config.toml
n_layer = 8
d_model = 768
n_head = 6
n_kv_head = 6
head_dim = 128
d_mlp = 3072
vocab_size = 16384
activation = "gelu"
norm = "layernorm"
norm_place = "pre"
norm_eps = 1e-05
positions = "learned"
qk_norm = false
attn_scale = 0.0884
bias = "none"
tie_embeddings = true
parallel_block = false
init = "normal"
init_std_qkv = 0.0227
init_std_o = 0.00569
init_std_up = 0.0227
init_std_down = 0.00569
optimizer = "soap_variant"
lr = 0.00224
beta1 = 0.95
beta2 = 0.95
weight_decay = 0.072
lr_head = 0.0045
warmup_steps = 200
schedule = "wsd"
decay_fraction = 0.733
decay_shape = "linear"
final_lr_fraction = 0.02
batch_tokens = [65536, 131072, 196608]
seq_len = 1024
doc_mask = true
train_tokens = 625000000
steps = 4771
dataset = "wikipedia_en"
Each number is 500 + 25 x the weight over its row's rms, rounded and kept within 0 to 999. Layers, rows and columns count from 0. Numbers have three digits each. The size before them is the row's rms in percent of the matrix's.

# q: layer 5 attention query, 768x768, rms 0.078, rows 627-639, columns 320-383
# k: layer 5 attention key, 768x768, rms 0.079, rows 627-639, columns 320-383
# v: layer 5 attention value, 768x768, rms 0.0921, rows 512-598, columns 320-383
# o: layer 5 attention output (transposed), 768x768, rms 0.0819, rows 512-598, columns 320-383
q627 103:509509529478523535480489460490458511494513507512493457462485489542528526518455471504505512450512457488492478503491473497496524495567536486480462527517530538518473504546508510550507485507506498
k627 095:518450491506488532520484516517475487457502502486503485491451478478525526470496517525499465509517499492493462490456491506522478463547514583495459541471477549543500494494461495452504500477453505
q628 098:509493511499517503494476494460547492483484482483481513486499512526489548491476489480524523511478499470507492503462520486499473464499508478538568492504480470516517544535474505476498500484487509
k628 095:519493459513513516498461497474528489504513503510487465491493528464475509495503513498530519535514500554490480520475515525487516496485497510494553487480528514534469506537503540508509476516488502
q629 103:472463485551494557515477507486525535529497471477439501473511511501459534489501508526507518534484490509484500511502526515531515510482520534524488510504494460495529498493470518466476533484480531
k629 096:476501515551535508503507505475465463483544482481521497497517474527498484457475512465456458469488484503492445510554490483515498469504499502533480513485504518485464527484496500476516504528490506
q630 104:509537518489481544508528443484475486508530461535465485480474466492487479497524480503491519516492485505532435492569477521538502509515478485526498489471494518524487484499514523507541450450506487
k630 095:524482515512533503521532485491510510498499477469515503479491496518522499496494466562481512484461517487506486530477473565512475462493536526502505495493484464505494478506533497527501503529501512
q631 098:518509498514511504508504514519520524544468479492508465515532508479482497497525491530527523494506530481524449456529514518531505562475475484541497526504472499464501541483490480544540451555534492
k631 094:512527476543522527533462485474505477508505516462514492528511564494491473513506479521521468540493520505502510467514507494482491483472485570469492522510512506498467542466511467510563479468542484
q632 105:481493484504521488511505486481497501488478528500472479477492488498534501461484485494488474512478515478493502520500515519506472516492466508474510499510469511501463447514500535519507505457466511
k632 096:443524449499533533513479465482517556488524470552532505490528472479460499500480513467519507510474478513477479455518498488515504502529547491463520520525473425549489455552480546495522505491460436
q633 096:527474462504501511487493483514492518499500514442456517483523463492489509472541495468503496477522471496519529494523510481514593501526502457510485510509473498494489496554498570480522454455526534
k633 090:517494479491500457473489517495516476509506470468519502474515544465513496498531498495505490499526480514486498534468489521498525511483507532537478491495447482509513481478484516476509541502491500
q634 101:452518512494467545485444552489489493540555521478499502535484466475483528449515519491493497470487435493477491451480489483532468488508500517466549510436536485488478493518492495486489448494484488
k634 097:490479512536542489515494482489483512469508492482490523514461509527474505512503503500524495510496512489497512462506455483529500554505457516507488509488458501479491497531510486487462527493519464
q635 099:488518533482481531493527492475518507473497472524555534529476504473489481469487498515501480533533508503517460470484445503497495472513509516526496492500528467507483494494478482497540468483522529
k635 093:491502519533491518525484487531519508487509458521443485551471503486504508500512503503494522495554512494524504519508503520462482508548514514505519519523516472461477526518493506511481541519485497
q636 097:490499530514474487520457521498541449481509512471430529454490505514487475508523511481518494533493462503522534544480509486471486524484479509521496509491469519499477517533538501496519513508501447
k636 096:531462507543485468470516500510518502460468492478487513473533493512492483477518527485476478503483491457536552498492515496480510483466472479528571526494516510506485452491581501527475536506506471
q637 098:513511515536463499504493527524528529500500486516493529511482507492459530546512504521548488472523512488465544467517470499490486495456560509487531486485511521501489486533526544507522468528510469
k637 094:496458547491518519523481535506496540472516512509452529489493474492464511488472476498502467553451443492460516481465425472511486527474528488479466514470497508486474514528522493511518448491553473
q638 106:502480498512474502500464508511471478497485491492476527518433520478490525522473499482506483485457486494492529489509504527531492550525491534512489525513543486476485488487537517533500512508490493
k638 094:514445512432418485468487451487526488484517497565517516534485521493521540470474517486487489450479475513478501504491513494495509534485489562498468538517495493507533469527512520489520523484447518
q639 102:504512529514480490499521493486478481537483523537489484476504491503496495497515498490529481494499489488479503449502494490527500486502547514510507530528475491549484488558531485484504480498494464
k639 096:491500516521499503503525490501457508501494524511453483486495500496505461542503497476519482505450491531487537460506482507492449498494498481466486489514509523454465527542462522478452487535515469
v512 098:506521523533520498535469495496497514480509509490511488504500486478553461510558548555495500540487502499542482513486502506498585507464488500454506471499497494473491515464500505461452481530500479
o512 097:500476508527516505496495471579517493483492506503503491461433488521519537443529512475479519494508499528505498528467474524519442486505527459523491564450486495473602498506499503489529495492506477
v513 097:492465455499505536495485492510461475440465475499483467514501484511522508513478484489522487487516458509506449548501435510539516474529504533511478518486539479484520507571511475509448473490427500
o513 096:514470516517479474490477485507515501516458541482476529496499546487513440511548473505414532525541459525539540493508522467447502493500505474516477488506522529509597502481488536506498514486511519
v514 099:527490501487508545487537455556474492506467513486509509490539512506502489495515464525531513524540524501568510455549457547547512494511475493497538515497475520465493431508517547493510528473511466
o514 098:504518487494528564470444508499460488547523478494520427524464521448542481500526512547526513430470488509513501540489491544537466460535507540470510518510541510493537497473508516508536464486525521
v515 094:472460540432517552492497534522496481470460492518510525453520443501505508495474527494517519539456510532516502518506495511508558501519488525475479464512539503503512521496472436504496486461493472
o515 099:573510500494514507528472498469537481491502495520475497520505495500538509522551467523477532510438512514501488488495494491535475551447497492536537526489494436497629522503510471485536512490544504
v516 096:533487541503491480493552540477474501474523465541439518467505469488445478474469510440497495491488540534490496518513479486498500475497481565485514478495507500524509504515487527519509490513504498
o516 096:516463464512506510527495444515518531482481516570478470483521486499463506530473541514496482474511428507524485538506533514495500522507536486527506541491477479508448487481510491540474553440467515
v517 095:484502538516492458477502472480527470458487512511489507487472521502512481458545495536496481506486475486511520503480521486511507495450487501524512513509516498495517519471465487487474514484482461
o517 095:477516498458485489550504527494490502438491476483529501497491524496499490521495525495477520524492530547514497546488504530524454504522502477509486475475544465463516473491483477490481526495495469
v518 100:454533525482417525460481522504462498496491509553518490518502437514505484438449486502464540498489491515469493535462514511506494518523506518502490490512516487465503517494499511531472462502524520
o518 100:477541451503509508538501481518510507484511455507484519500534510532462464513496515476519487489529500470510511536496485469439471516506512527520468507532527514550457474480499498481561471529471512
v519 090:508488526503517473569444455526460501502524472514500513511484470502490473494509523490491425490516489532519499497499510543450560480496526468500536477491505473469499539494476498516506498501490512
o519 092:502509505520487538470484508505525523487464525471523486472529526489515502536502466512532489544465583493497499521517538497510463497463473507518508474506519482564475539489513495504454444456458523
v520 096:477510491491516466530525525485508495519482480529512481515460461484543476477519474469471509519521434466477489563549508481491533504529475491463516519506468449508508470496539485485457511520510475
o520 096:544527532481499484484525468485524492508519509461513495473513562543514440489505501530538502475451517535530471506508456511526495473486491543530428491470468526542537463504484515501484479508487523
v521 102:516480513534524513512524524498500445546508504502475490536511515479501540550482553435508491519487527517504546486546519497484517500508495510486501556500491499487487437503487504500475493492534473
o521 101:506516466508525464520492485505499545499474510489510511495495513480501502518535485518458497476453527530519516506503516462467520461514506573489547477521493509485487522523503485478484437458534483
v522 097:488567506509481524518522562465503498470533494483514523504474535459511520514477513489440519526479473474512497481491522514509483501501465505470483509588488477528523516481437512538512494492496450
o522 097:527515493496488479502502529477528525575533498468512487515530516531560490486528469481501498519472490464498503491503474507528516450509519485492550492504505513498453494492500493508497509501519481
v523 094:456526486492503488499507485471471564493487520507502532479516525561502505507498519551526510491530461518493525551477534504484528551494511503491537469502526507470493505509514505546527511490527493
o523 095:528515495501491466508461518521569473502515506483488472499525486512519556495518481490580528534507455494521468483505514548516479543492525518475490497523521494452432503501535493472499468493501522
v524 093:482516503524504500481463451527505497484471513498470513474534505492467491528520461500455529517512502497494511488492470495479471526496443528489507504480532440511514536549487468511487574437483498
o524 096:487475502521533528509447481496540465512509516467532498477521499499472519518511500516463438499492491507507512487452517485502461486464498491495525468491498533515522503508506524501485474484495465
v525 091:492516484511493522464462519439512499478460512492531473465526553508480481439476518495534486510497484490503504474482474512520530498555470481488519506506468506484492522501485502483523532516492494
o525 092:526516526444522469499492520525473448517516497552521442531515494508475537497515541527516485485477481508474478499487524493485512463499499483533493504484469499452591518539512489526463499455481519
v526 104:502462504550511493495515489464491497516495486440500440511513523484502491522496488491493456520475442497460473497522504544504477512515514486500554496503485459489508567517491515524447498439511449
o526 099:494531490529456539498508494481536457533532509472500494499557508493471489545501532476473469484510472480536501477512503482490502496513501466534499487470527513501530516521479501522528480471533493
v527 097:481531486484495480501560490507525472485548494531515527524515530479515515479445479561501466492500560514502523490501505525517531486512499502469459474486475532542470503502515504511551500527455514
o527 094:553493508533509468508483468492468521492500435548494543499533480485519516497551479492489522474523513526484514501488519526519494498486477518484516543500504494532451524452495518483487462524519497
v528 101:512554531551482508564451477504460457492487495483511492521516512556502501503502522485484524511500517490525526477518509518521490515515486553497540499497479501470508497487516514520497526487489483
o528 102:517478505512507481506499500461518506466519481511509475504509533452515519514501523495455552520489522549475503475477460518499460527513508502468476474483549487457520483497451503489529501478462504
v529 097:511517558515572492481507475489495497456455521472507523515489546502492483455495546508501500478507479484534472523478490504472501472509532485508469530487489485513537481495464473451505481536475507
o529 095:485446539492517491525517473531470516517527509456528484501481451466568507510493497514509478463505516503461522511468495513473480496537539500490482520498501437523530507474473484513525512513532569
v530 099:487448513497500473460527531498498529513490483507500529511515535479524512516534502501484481503479475526539520468490494499474483456464469498514528495545476525519478485470467495495507538484511477
o530 095:487465499500501498514511510476498491474487532503505485479509506473458505484501545463466464467543536504495495504503500490499475468528483506536482526474495470453540477479499520486441488488501477
v531 097:546456476509472527457518506491516523495510518549478513490472472475487510560485507500490498464531447473479536551505497535470501519530515499477456500520534499555464538499520481503490499567495509
o531 099:476511523497482527495543456468495499512531476471494474477500437505485522468526504512535468488485521482507490496499535482458524547486508481497501530501509516536529503508488507491512474510506502
v532 096:533508462493507499510497515503545482506521495525494497528484514521509467537532509478507497501502503485499512500571493522566504507504506514501504461503547546497520506497545477526489487508502521
o532 096:498512497465468503482504481497498473507554479471464479514447561512522512490512455524461454512489497523514541539465517486533520467449461541481480516520514512497521563498532442513480474472499497
v533 094:512512493480520479568471540479479488501489501462496487492512486471523538486510489543543540529525499512505496514463529541486473540505498510465523455486540486545476501555494516459548478502525489
o533 094:533529490495528510477491465473516472489515532512485480473450506516467509492509460507463503518463546521471484514481487437542534507486538489483488465520504521463499523455464486517492486498516499
v534 098:523496473500536527488480512483468489529506488518489481519493470474475506505517500494483491522465491461471508500485532497499551502493490449491480535535483494464495443528520551548524526463507497
o534 097:478499504548491511474527456531467498508487487530505500537503483511474553558474551479510509507453497502506483548475517472511498514517545485483500525497499492530443496523539502531535503501501492
v535 098:502488423502499491455464527540494548555501486471472527463473529520515494487499449482532531494496488518491456523533504522503499480495514484510462558496478498465493463501511511477511512507494473
o535 096:498537559474500512510547503500521473427468510538507483522504511518518541512496534529476502538520495504527496519501520489496500520511503514499542491491514506508485468484524477493517533503449495
v536 099:506470489479531561479527512528498552481483521514489499474538471474518520473484565451466473514442506492516510489485470508462496484480558533494487538498476486445479504507505548498507492492547531
o536 098:505515510472521476454467501553545477488510511505505475501478444494467502476481497485554538450546475480501502505521513496471510463498474505505535518515510526510496475491538506495495505518487495
v537 098:551482487469501499472472482537487530524574487485458498500467532493521501506486518517516483470498549481491493497510480533482477512508454567529533513536534541520500491512481503513504440475488495
o537 094:510467525491498526533472505495547505550525557465518497498528508464470518519528483503522506461547504503515504504507536502514512549489471483490528464468490470493355483512561509476489513470499512
v538 100:505467476523486483480507473483498492534500494457484486535495499488521519471532493478509465534473478497524490509504522477504492526520490523508492502505511486520522485505516520528512513515487516
o538 100:474513536507500534447505481523494518529542557501481482489531550480498454500514504500497517514491476467504481499523490473529501454517498472492490455460547529475454533539485539544502535529515532
v539 096:503536509444542524519502533531519508541500484507511512487543520467488469481492517506539528498463545503499462463499540473466497475491526499505514444512513515480478481498513488539498477477455492
o539 096:516522510537489532516485503534487474438509472506473499522477497439496528491492498512521497497497508456521430492484506471527479509480488480569489475520458501511541530497511493493506492536527508
v540 102:497461542550452490490509507453517474519508474518449466512542545513528493531492507505503468491533481461502503477478497499468441530489514494502511487456482500456522576480510503494546508537487502
o540 099:497458444491515540482521473489497516474537506498479535554493531490506518468485470413478517538533490509497467516503484471450486472515544508488530488509538513543534483503480502469457507487468523
v541 098:506502490456442494472520474471524488504506537510510520504524531485496460520478506515522510468510530507513533479567572457512523505494459499480455471508543490531512504476501503484513492486545527
o541 093:487493500502547484476482479521527499466513479442473446526468551489527469492476478471545475463455500495504491456514471494545482472533519493494535557511512528495558530496553532472541511514521496
v542 098:510479533549503471492464489496543573540480518513551507501487456499498480465530484495497478525472488500507455500488506469518532502530508489495491516548510472500470550543512515470529498499521493
o542 098:480537560489491493579496475476525487487498509517483526499516498522545516484501496491499472465501501492473490501517489522500496504499454512473475449462546542451552494496516514530470471476567477
v543 096:569478520505490513531511509473542518502522520508483511526486500499536504518482506533551515532503577506501469491476484487514480495477519541502509413518541506506514532504475482489524502501518513
o543 095:494488517515534512476538500511496524509494489528492487486507514463467473501544521526474495518465526513491531499515488535513519503510493474545462553482504504483504497474580486497499514543510530
v544 096:490496506510502516503514560529520510488487484496497492506507519459452521462509547494484545497543510472506531483510494488460458523511525490504477491525500504478508508510482449503516469538534497
o544 095:474476471451464482507468439498478512495546483536527436479468510507460543468478520559552485485514495478494484487488451539524531547491519496526529518489476455524533500466485500457540455525471467
v545 095:524479465471496500472458497517457528534532522490489499482499440476518484474514514515503535517485549483523492532495508485454500503497491502504511516520482488487519454534489490497480506493495485
o545 097:551510487484503553522509453500530519500458483458511535506474532534491510470520539524528525490457487507477526560502522541506530468495517529489498498482488507538468490473518484495500493503548522
v546 094:524502481476506527482495507503465490491510515494517519498498481501504565486489532504533492502472525534519477519525550503458547487485528499513433560502504467512520487539479524490469485532499502
o546 094:459525520503495506490484472488506514490495518490505515475491469500530473508532488489473493535510497483480450502535470470488476494534503498512512492511491549504426508506491488515514468465490502
v547 096:483534508505487523522516505483490515529449573519492498469509482499526526515493494496513482498498532455469477497505527497487487493501524539485519485472524459468487539489519496496481512523488503
o547 095:433504526506529442483509493493522518507493514499518489507532487473465536493513499458511533472505485467505449482445524513504489502477494502530491509523509513487481452476521551518507514489480444
v548 099:495478507534475502530531517457454511505463536602487503493494511520563513538513501484509488470539517506487509457524507474502531514509507449524510541505500461486491489507530493490467508515514514
o548 094:516452509515523496480508495519510555497471490550479511496474521528525494510508475497479486488464517539485518523484457494523481476444522519501502501523431468491520469517487506503512480525478453
v549 095:507514491445510530476508480518483529519515524494476501508505484465517481531486509445424551481493477497489486524521491476502494482506515451530546497489473558456489489488518506511521510476483486
o549 098:503506452475518479466512503512520481473507497498506492537499468494502482529512534436498504497528485495481472526544515481520461484509507480507514479535507455474519498484514514502479496473487463
v550 097:509497476514544476478524448500542494474472489517438486495507486477457476497478514440493497497532489477494470507514530530462476537501526527497501483499522487541479517500509485493481487514507483
o550 099:501475481531522534466502477509539471513507441510454463481520504507499527499539477509523459492534511489504535537475492446515516497522490458519485515487516483497480496523490490470503437522469488
v551 095:485490538485473523486503467554523493541515480483476476473508492452478458510494504439486496510512504509501470498479556467517464491504514537517539537461501489515486490503505500485532538475512455
o551 097:487437521520491484530521487469474483493527542517510513510480485499548466516485520483480476532505466483482478523524482467466466484497500475505476480468508502484455481510537498506461463515540473
v552 099:521500528477502528471516470537500557475502519494507509541478513523501463532517545473498492487501509472457456498504531484488531514495535508497530543466511486512518476524511515475508504506491483
o552 098:526582478476499480499506427500541538474501479498494488522500481497481475496476501474504536516505539496503504521496530490495487493500493469490528490523502518471546504503482477500492474540500537
v553 100:481531458499458495502515560540495537480475446489512501466494536458531471494520533496543505504524558436483509499511506520462508512511503495427472566512525488456516513491493495474490535466504513
o553 101:480519542525468505525551490509494502535507504508483524475489476542495490486501471494513525500538516484494468515516480518541512546479508487539549467497511467509492524444532473530517496501495471
v554 096:529482508504522486483520432435536478479501523501484520520517439493484507524460510528496485508520524487509488537474507537443535475493480512521488513532494483534485506514539518461509487482504460
o554 096:533460478526504544482456509514518459485495537483469497487543494524494517462524535509534473551468502516509508500510507472550456518508502517504522499516501445473493468539486502482446540519482435
v555 095:505507482433449489451521471530498483510521499471457495475497468524502502471517480452519484491536512526494469496517485489472517499451492484534464503535513501519482501525484535489508514549497462
o555 096:511465473472502500575477491495501497509476486515502533539477564509424469543460486484533514472494495500526496501509512492496493504491491466509514513476485498475530500476541521485533461468551538
v556 101:457478483501528517479464487524523423549502488492475477485543541535510477523532529500504559449525490482500512516469495468442512545538502533521482503517509491544503536518443482514504504506461549
o556 101:508449502467502452498539453485511477483515466516537468462494485506472523532510536475446508534505481527475479498453531506517502540540516488481509485471519523477483515480471473456452520464482492
v557 098:513509490493519521523515484529487493517462512467476506485527453537497499530501511525485496475505516494540539495569492550445476475501481463488528518485550498451520485489470514503448464486496514
o557 097:476469532471442523501545509527531566508488523497519534496501556499552491545525517515504515472472494488494466470482450506487570508490501505487452481531505501518524481484486508476515521506487549
v558 097:538478499451544503491506526488524483507526525469541461487554548511494473500533471452510490442514448491488517526482523547517532496498524471473517493432455487506475476495513504533555518524473465
o558 097:543465514489458529533507498509481480521453491499488531491477511520522499498495535530496511500479517482473475540546484475512492468494499482525510540516508528474495520518495504506424499509467514
v559 093:489513476512477486496556544497479534498529446462467508534528522531526487443536506489487469504476513504488527532514533484491523510502502504510494520485479502528487510511527475497492516474500507
o559 093:517502462542502501491468518501531499453479509472577494479453511495523530467518472476510479478494495497513505462539455515514492510521502465493515484505523489492497482499480513484479500460487513
v560 100:508505500487532467528530530521533491549476465513502500446518509549453485524467497516521489525502534501494518497473505526490504443518509513522516454515525530486521548500496500532478504487555484
o560 098:511542487494447495486494517465506472482531532532534478487522423452533544493515544524492510528443503465487465493507511522502502559451470550456517491558518458491444536505500524527524483521477501
v561 098:506507479476508529503494493500471460518511481503460523492534496493513483487421523509537525512483483499467510485448508521510491481519491488519482463490462505512510529532488502505482506521485561
o561 098:486475498491482499511506495495527509484514496462494465515511510511487479507523485506499479518521490465483496486510465488453534516483474500461485491502527510519530497505470483530484482471441504
v562 094:518483502482508495501482528514557467465538540515564497502520461501541482483539531498494471512487499542513475505547487482532565435454521478511476481546505505514488519567515499511484488507473505
o562 093:523525513520498497505549509461483490507525523484451505484501500497495485486436494528525506521495500472482509523486491492485501474559490492490510534497506508508490528524478484508462521452522494
v563 095:477492509491495504507496493522517507533544522492488505495552493534524500535492505513499464504470534514493480458508488505445433506506519508497514524460544492443512521523483501475510531512481475
o563 094:510461494486522488505510503507521521455459500515529504533487508507485504465499491499521539448525490500509497537484516531426445491516514489511527474513513534481492482518525500515486501535509529
v564 098:517468516543469504470505493500502477486508510505514464492487532520540489512537515522474485530501504532472452521485555520495502495500528499463445448493511503469517519477491453491503518471509479
o564 096:477481474526543519517468437497453488470464508505508491498515505511519535547475518524498485495518507544537509496453435486501465487522517472509519504489472495519545493517523511504493469484500463
v565 100:502460499512517513460508477496488503498506490510483522518531473515526499515472512490462467500517522479528506541483493535498533527491545465519468549552500515519524516545523495497511525475514505
o565 098:459432483511519501496507483514492522486501537478485489507469535468479497474491443456440481506500467502481479506543571504523494491507460514519510499469512493527507463520479505475493445518467515
v566 097:516498510532497497469491496514481441506512525513486487469537508487503478507528490484512455470501507541494560515521522480513495497531509495509484482529478462515482491473487507522502505502510500
o566 094:476530533434523502472496470482480535541563483499520525486458509490492533532478514535480493492498458537474500473495550468504544476512491510492467490509479538530507516519543476496514486489543535
v567 096:495502531466526494492496547494499514519498525499503510508500537498475471489465492499496485499480501498490493421466526519452475498476466490493465500503494508527502471496525467481481459495465511
o567 092:514569454538488510496500459481499519491521486496468495515525515516526532515507489495517491484505546523472471506516496489496472495490516500522514490476489512481562506503452573518494507499572495
v568 104:486517491499507466553511521476454531492484525499476498463510481483504510464478467526467484503499493506511489530505475511471437478475504526441477459504505487525470505489470490512473489545530474
o568 101:490561516557498480518439489478545503527463538503525497539466507530495515472503530490531495510529536520527508483494526501509494489505520516444489464491470537463500545499514533511473537468487480
v569 099:537461500489529513474484474523506478445588509477478513509524485502473453517458520476514530463508465527467515539475485507536495509517522509463503536516472478504500502471470495451513488509496498
o569 100:487487511502503495451438432524515497471473461448486501496485476518504527526475544522496485508549478484520450473518497474510532488483525496537477514505543502494511545475493529514495471486500520
v570 095:508482507512504503520486485485499504525485505515532522517482507524502515475505518459475501453534532492525535524494531528517465509455532502504507511486511427495500486485516502512490458518506506
o570 097:498503500510530499506466468487499529449493461531527501492476490476519490516536486509467536485497528516457488513527522457499519501485492506482550511464509497477477468474523515511515517512492460
v571 097:509516463505490525525493524503519489478510479447529496489496501503483480513508508506518522513473520485526515537485519517473535493507519516484506510522496473521483490527551514532521514496491505
o571 099:484461533501500527482482525470491524552500467494477469482495482461551486466499469510476517542486491521493434485451488501508458497489502523491470495479489497494538500488472467528511531501482500
v572 100:493503486472485460518470530495508544483523484513485517497534522480498494486522529468539492454507462475479498538549520452496461473473543502504463555487511491465496505488481525510532509498532493
o572 097:467567521517500504503488513541485464490495548509483490502475467528504530488457493464515517532572483516469522506483490513530492526512516483516548496505544492475539463516533489525490526491459491
v573 100:485509486509511492500482458454526464509484498468505507477513508499468470493483445499494490522502470493497555479483489513511454498520497474501499505470503516470536504460477565483524473500520554
o573 099:452495496523519508436515480489470530497469490485489540499527524474514511489457523446526494499503535503480481478460513472519546499523536512492500531505476488506470508494478480497481437517495511
v574 101:473545502486521490520507487501511501496484540489528500492573527482552509530498457536497492513470484539520481459515503516487505473481477511546519543504473454487508492506476537479433472519458479
o574 099:477521471535555440523461496465506480546469514509501491502477524488499493518494451461483536520519516489484557508484485493475446518495490538501480469505504552507528510512499556448458481499469511
v575 099:482500491504487535471515481496490506542472528450533496474461495535528574490514523512497510507456534465515540509510492464478469490503472475454509520503512496488520505475476463481481525503488517
o575 097:481507486477522500463517501489504475469478477497539448525507486509481482494519566493514461471517502519490480496465473478543516529521523501488503509536468509463497462518520504524520481434521494
v576 099:500509478497475507519482545503520525468505519490536455524507527511543508509511498506481464464494509474485493489453497503486491463482429510524489524519486506484526541524450491472503478534518470
o576 098:495495492460477522485464506508517483497497516498501505484521495501524499496481485478470474472504513493471475507550506545470491502495538508494494518519536499494544482541515552515469505504492472
v577 095:490504458553489501458505485502474476507475497507484504497507518519486479511480502497495468525512517477522498483511502501524485484507497478485563480485532514468486526505509492467469525459512519
o577 095:522491511544508507494517495511511534510500483531476474493491503494505505527527485535480481509517526509478507515550485497500478525484524518508550508512495522482597528518518534533519507480445505
v578 096:548546540537485537497455496504452470468462545504524476514488497501509481478511494523485516492487529468489478522508462484521478487515517515468491461525542555530521497513461518507500455505551489
o578 098:455506507501542502442497519505516528509516477533478514462477500481477492499459460486523515499494493508503521495473482519483497478504542467514502502473481562490519478476516468510518458510514496
v579 095:503500448499490509529536514489515457505461519455457510458489507523508529495507538477547487493469525528496501541460526461477522524443515490520537499538474515529509505488490499506517540533497489
o579 096:525547483474501475509508545508505545496484491496540450525547513571479538515516494497500486489478506463520509534500505490513495522510507504488519496441488483474496556499505452498462518489454541
v580 094:493497510512501439501477481503490524511506484502512493451491512500474514436498489521504487502511489491456507475537492458513498494497536510485509513525512508495498491522512479509468476501514543
o580 095:431504477541484498524467484521490549520499494484477510488508489476513553520475466475499510518498503536474524501501501529480486501484513546509532506477471509573526514477474533485494490545509536
v581 094:498479538514526444536465523500513497508444534500522475458471469490482520499519500520477481548484523478493490528478500466487517483526525501536522532451487513505506496511485497496521520528472521
o581 093:505536498515480503484473497506514515513488492507505451468498490515494499452499496510505508510445485501488515515484530518443501507447511471515481525515477507528500515493475514556496518476528467
v582 097:530512496477486488499513519503534458484487518446512511523496509494473526459472499498494483485475447516496465564461518535431552524492473535523468551481457477528507546540519480487476536492493479
o582 098:550474485521471521554458486520502505513483505505521472482512492460528508494507524496529509454499492486495510498502485512513535493545441489517491476449513507532486486480482494472501513515502505
v583 096:518502463491504468513509509486508483492514523510532536504447476547473497505518500465516516492498526465522497484528515515493510530501453494471501557502488448474491475489496486533521489483502468
o583 094:455495476518506514520450477532469512516495455511505471516511482487504541495523498469497489507466479506464477483524508486507509469488525540475527526498503466503437510502549495514509547536522515
v584 102:486461509468488529508484489508546509519517515492502516458498489472555507564521481434486518518512489499470516508553555491484505536504503520503537444499500470513516539526515521499520485516499531
o584 098:481508521484508480514451530504481482508461485484495526529461467510542491508537531469540517474445523471491486533434507495476519495540491469468488529511528522525452504432461453512483529457526510
v585 095:474477490504510523540495511496466507516521478498494476483496523493511482519505482473546484502518500497476499440479490531452462519499483489513540519556561506521496519510515525488496484539488503
o585 097:501468542515484537520504482495511470481500460502490508525488502491500503525466538499480502487513522497470514506484461534507529529471529514488566474478491498536522477517471520506493533488548490
v586 094:490513522481494501491471499523498475504462543515506506492523494508465484516478485515483512516486553504495444515517492518480481517523507536516507504482537510484460528483562519477488493525502500
o586 095:513488513465500533481523535484500496472470535463515473433514516476510531515493517466486490472558454535499540546548498491482501487510510484500506503533510511483439497529447444483528508498525461
v587 092:460522475466514491548473462520507512521539508514534541501509469519518474497548494510505491487477520456527523517501463533480491523493532468493515470508514539532479525492513501452483484469551514
o587 093:491557525550444510496487507479489485531525474476480522502511472488520465504495487498512514529495519500466481432492497501510475498504478515464484525464465447490435519534519532480514520496476490
v588 105:551474463535493470511508481520475495489434512489436541482531512489493508522489512511509478520498490503494458540485519537517518501448495523495479470500474517531496511511494534508505462488463518
o588 104:501433503517546485503476509490463486493509499498535523500492509458522503537535467489498462469506497512467512521472500485502451460559510477506463488495462504525497496501440540478532484497528501
v589 098:510491497493521518502498464499532517517473538518464494482536501471510455486515478488445508492536506469520470507460480489509477421504480511521482504531517437520485522534495521488489472467504510
o589 094:480522508539487517453450522493510480516496495480494501494528477509513499546491494538507511475482467495511496440569534497489527474495477546502530522503472506505495474425497510513521515524479450
v590 099:477492500490450532510528503519489506497512486516502479532490477489543497523482505411509507531500488487493509538536506531480509496497473491529520513492501515479518478481527532474507522505547453
o590 095:481494443487475513487483498483504463500520521500537507477498480546479461510496524442529534435533550521514504460484470520489489514500499473534488495501465491466462519500519454475507471486468498
v591 097:486519513504509482523509510477465503488454492541509488478475532493479469449498514515525494505521532507515475506414472511476494499510541531496494485450513532498522468493519478487495449514489526
o591 096:489519471468471514499491508524518487487546524512525503484447501481516496466478454456506545493470514485499533534540511509500524519478536519504495508475488505521563507519453525491507492532528482
v592 097:508555510525555463557515477482477515499499541524505526500505526441492496509468523471517512502484503519491522473503526489525475519524480528475481462493513514486525495518492503545497502513505524
o592 095:500518457465483503437493515513504481496518502486484504467471465516484543513513513490527530508486486461490512489505529502470522486469526439497494475503485523511452504499532507545476498489477495
v593 093:484469503489507473487490515506521489509487491530523450486467508540509503476503515499476464505524480487496457488478507498524539505502530481472509523541510461505506503460551497523491474498518481
o593 091:500489488507494450532511515496507546503497475439481523459523467516489486478510488489509551495524488528500467515474497482499518488482492513536502494502515472521539488483530466481517534509512528
v594 091:481475446535462565489508527520532500505532482503501454500509504483504532482528543470448448509469511473495474533448441536511544499522545479523520503534497451469461484457478494527487541509469474
o594 093:494488480516508416511497491500459519462486488446519513528514495485466458520472539461495551486488472507517487502549462494505539489500500511524514504487497500454524511521503485499504520504490496
v595 095:501506482523504533491477555527480534478505501515525528521495473521507510458507512527502502537476488471504452471474480504529491507490491491507519495499517549528507477547524537457503551536467525
o595 096:497518498509521477535484459466496533528516485475495509511493488524527487477486462517540501537514474486513483485515485521531475519555510473501495529516536496534568520468519443513505481512502498
v596 096:538432542508517529493528526500516505475482496535510517505486545501466528526517505473524463457556487527487527488490482516500518496519515530483498548478500507479493480498459506473545513536472504
o596 095:524528497495505507540519485478498558465533463461509477453462487509495471472516510533492485420463504464469523493536517501498522503504494544504525493488483482532539474472474475511504494508527485
v597 096:513468489510457539535509482494518479503501502503491495475459517480504514482486491498471504471508486485536561448525419481507439501513511467508542468466509472503459488516556535538461509502553482
o597 093:517501517499523492472517514511530514484504481502488517476478487465497488521495465514489527506535541487555515509475521509498504485506526491493472516535479509464473480528525528517482478535517522
v598 097:514546486480509505524482461480474483527479491492496476515506471469520510500507496510449535503509524467540504506512555524470547506527520496534508543488525525468502536488478489455474504467514512
o598 095:490472490519492501499485491507499480463496482513468501519503511504542456577505528500487457454495462470492495499479479480541479487479543534449507473494504492501438473517492550483480490503540475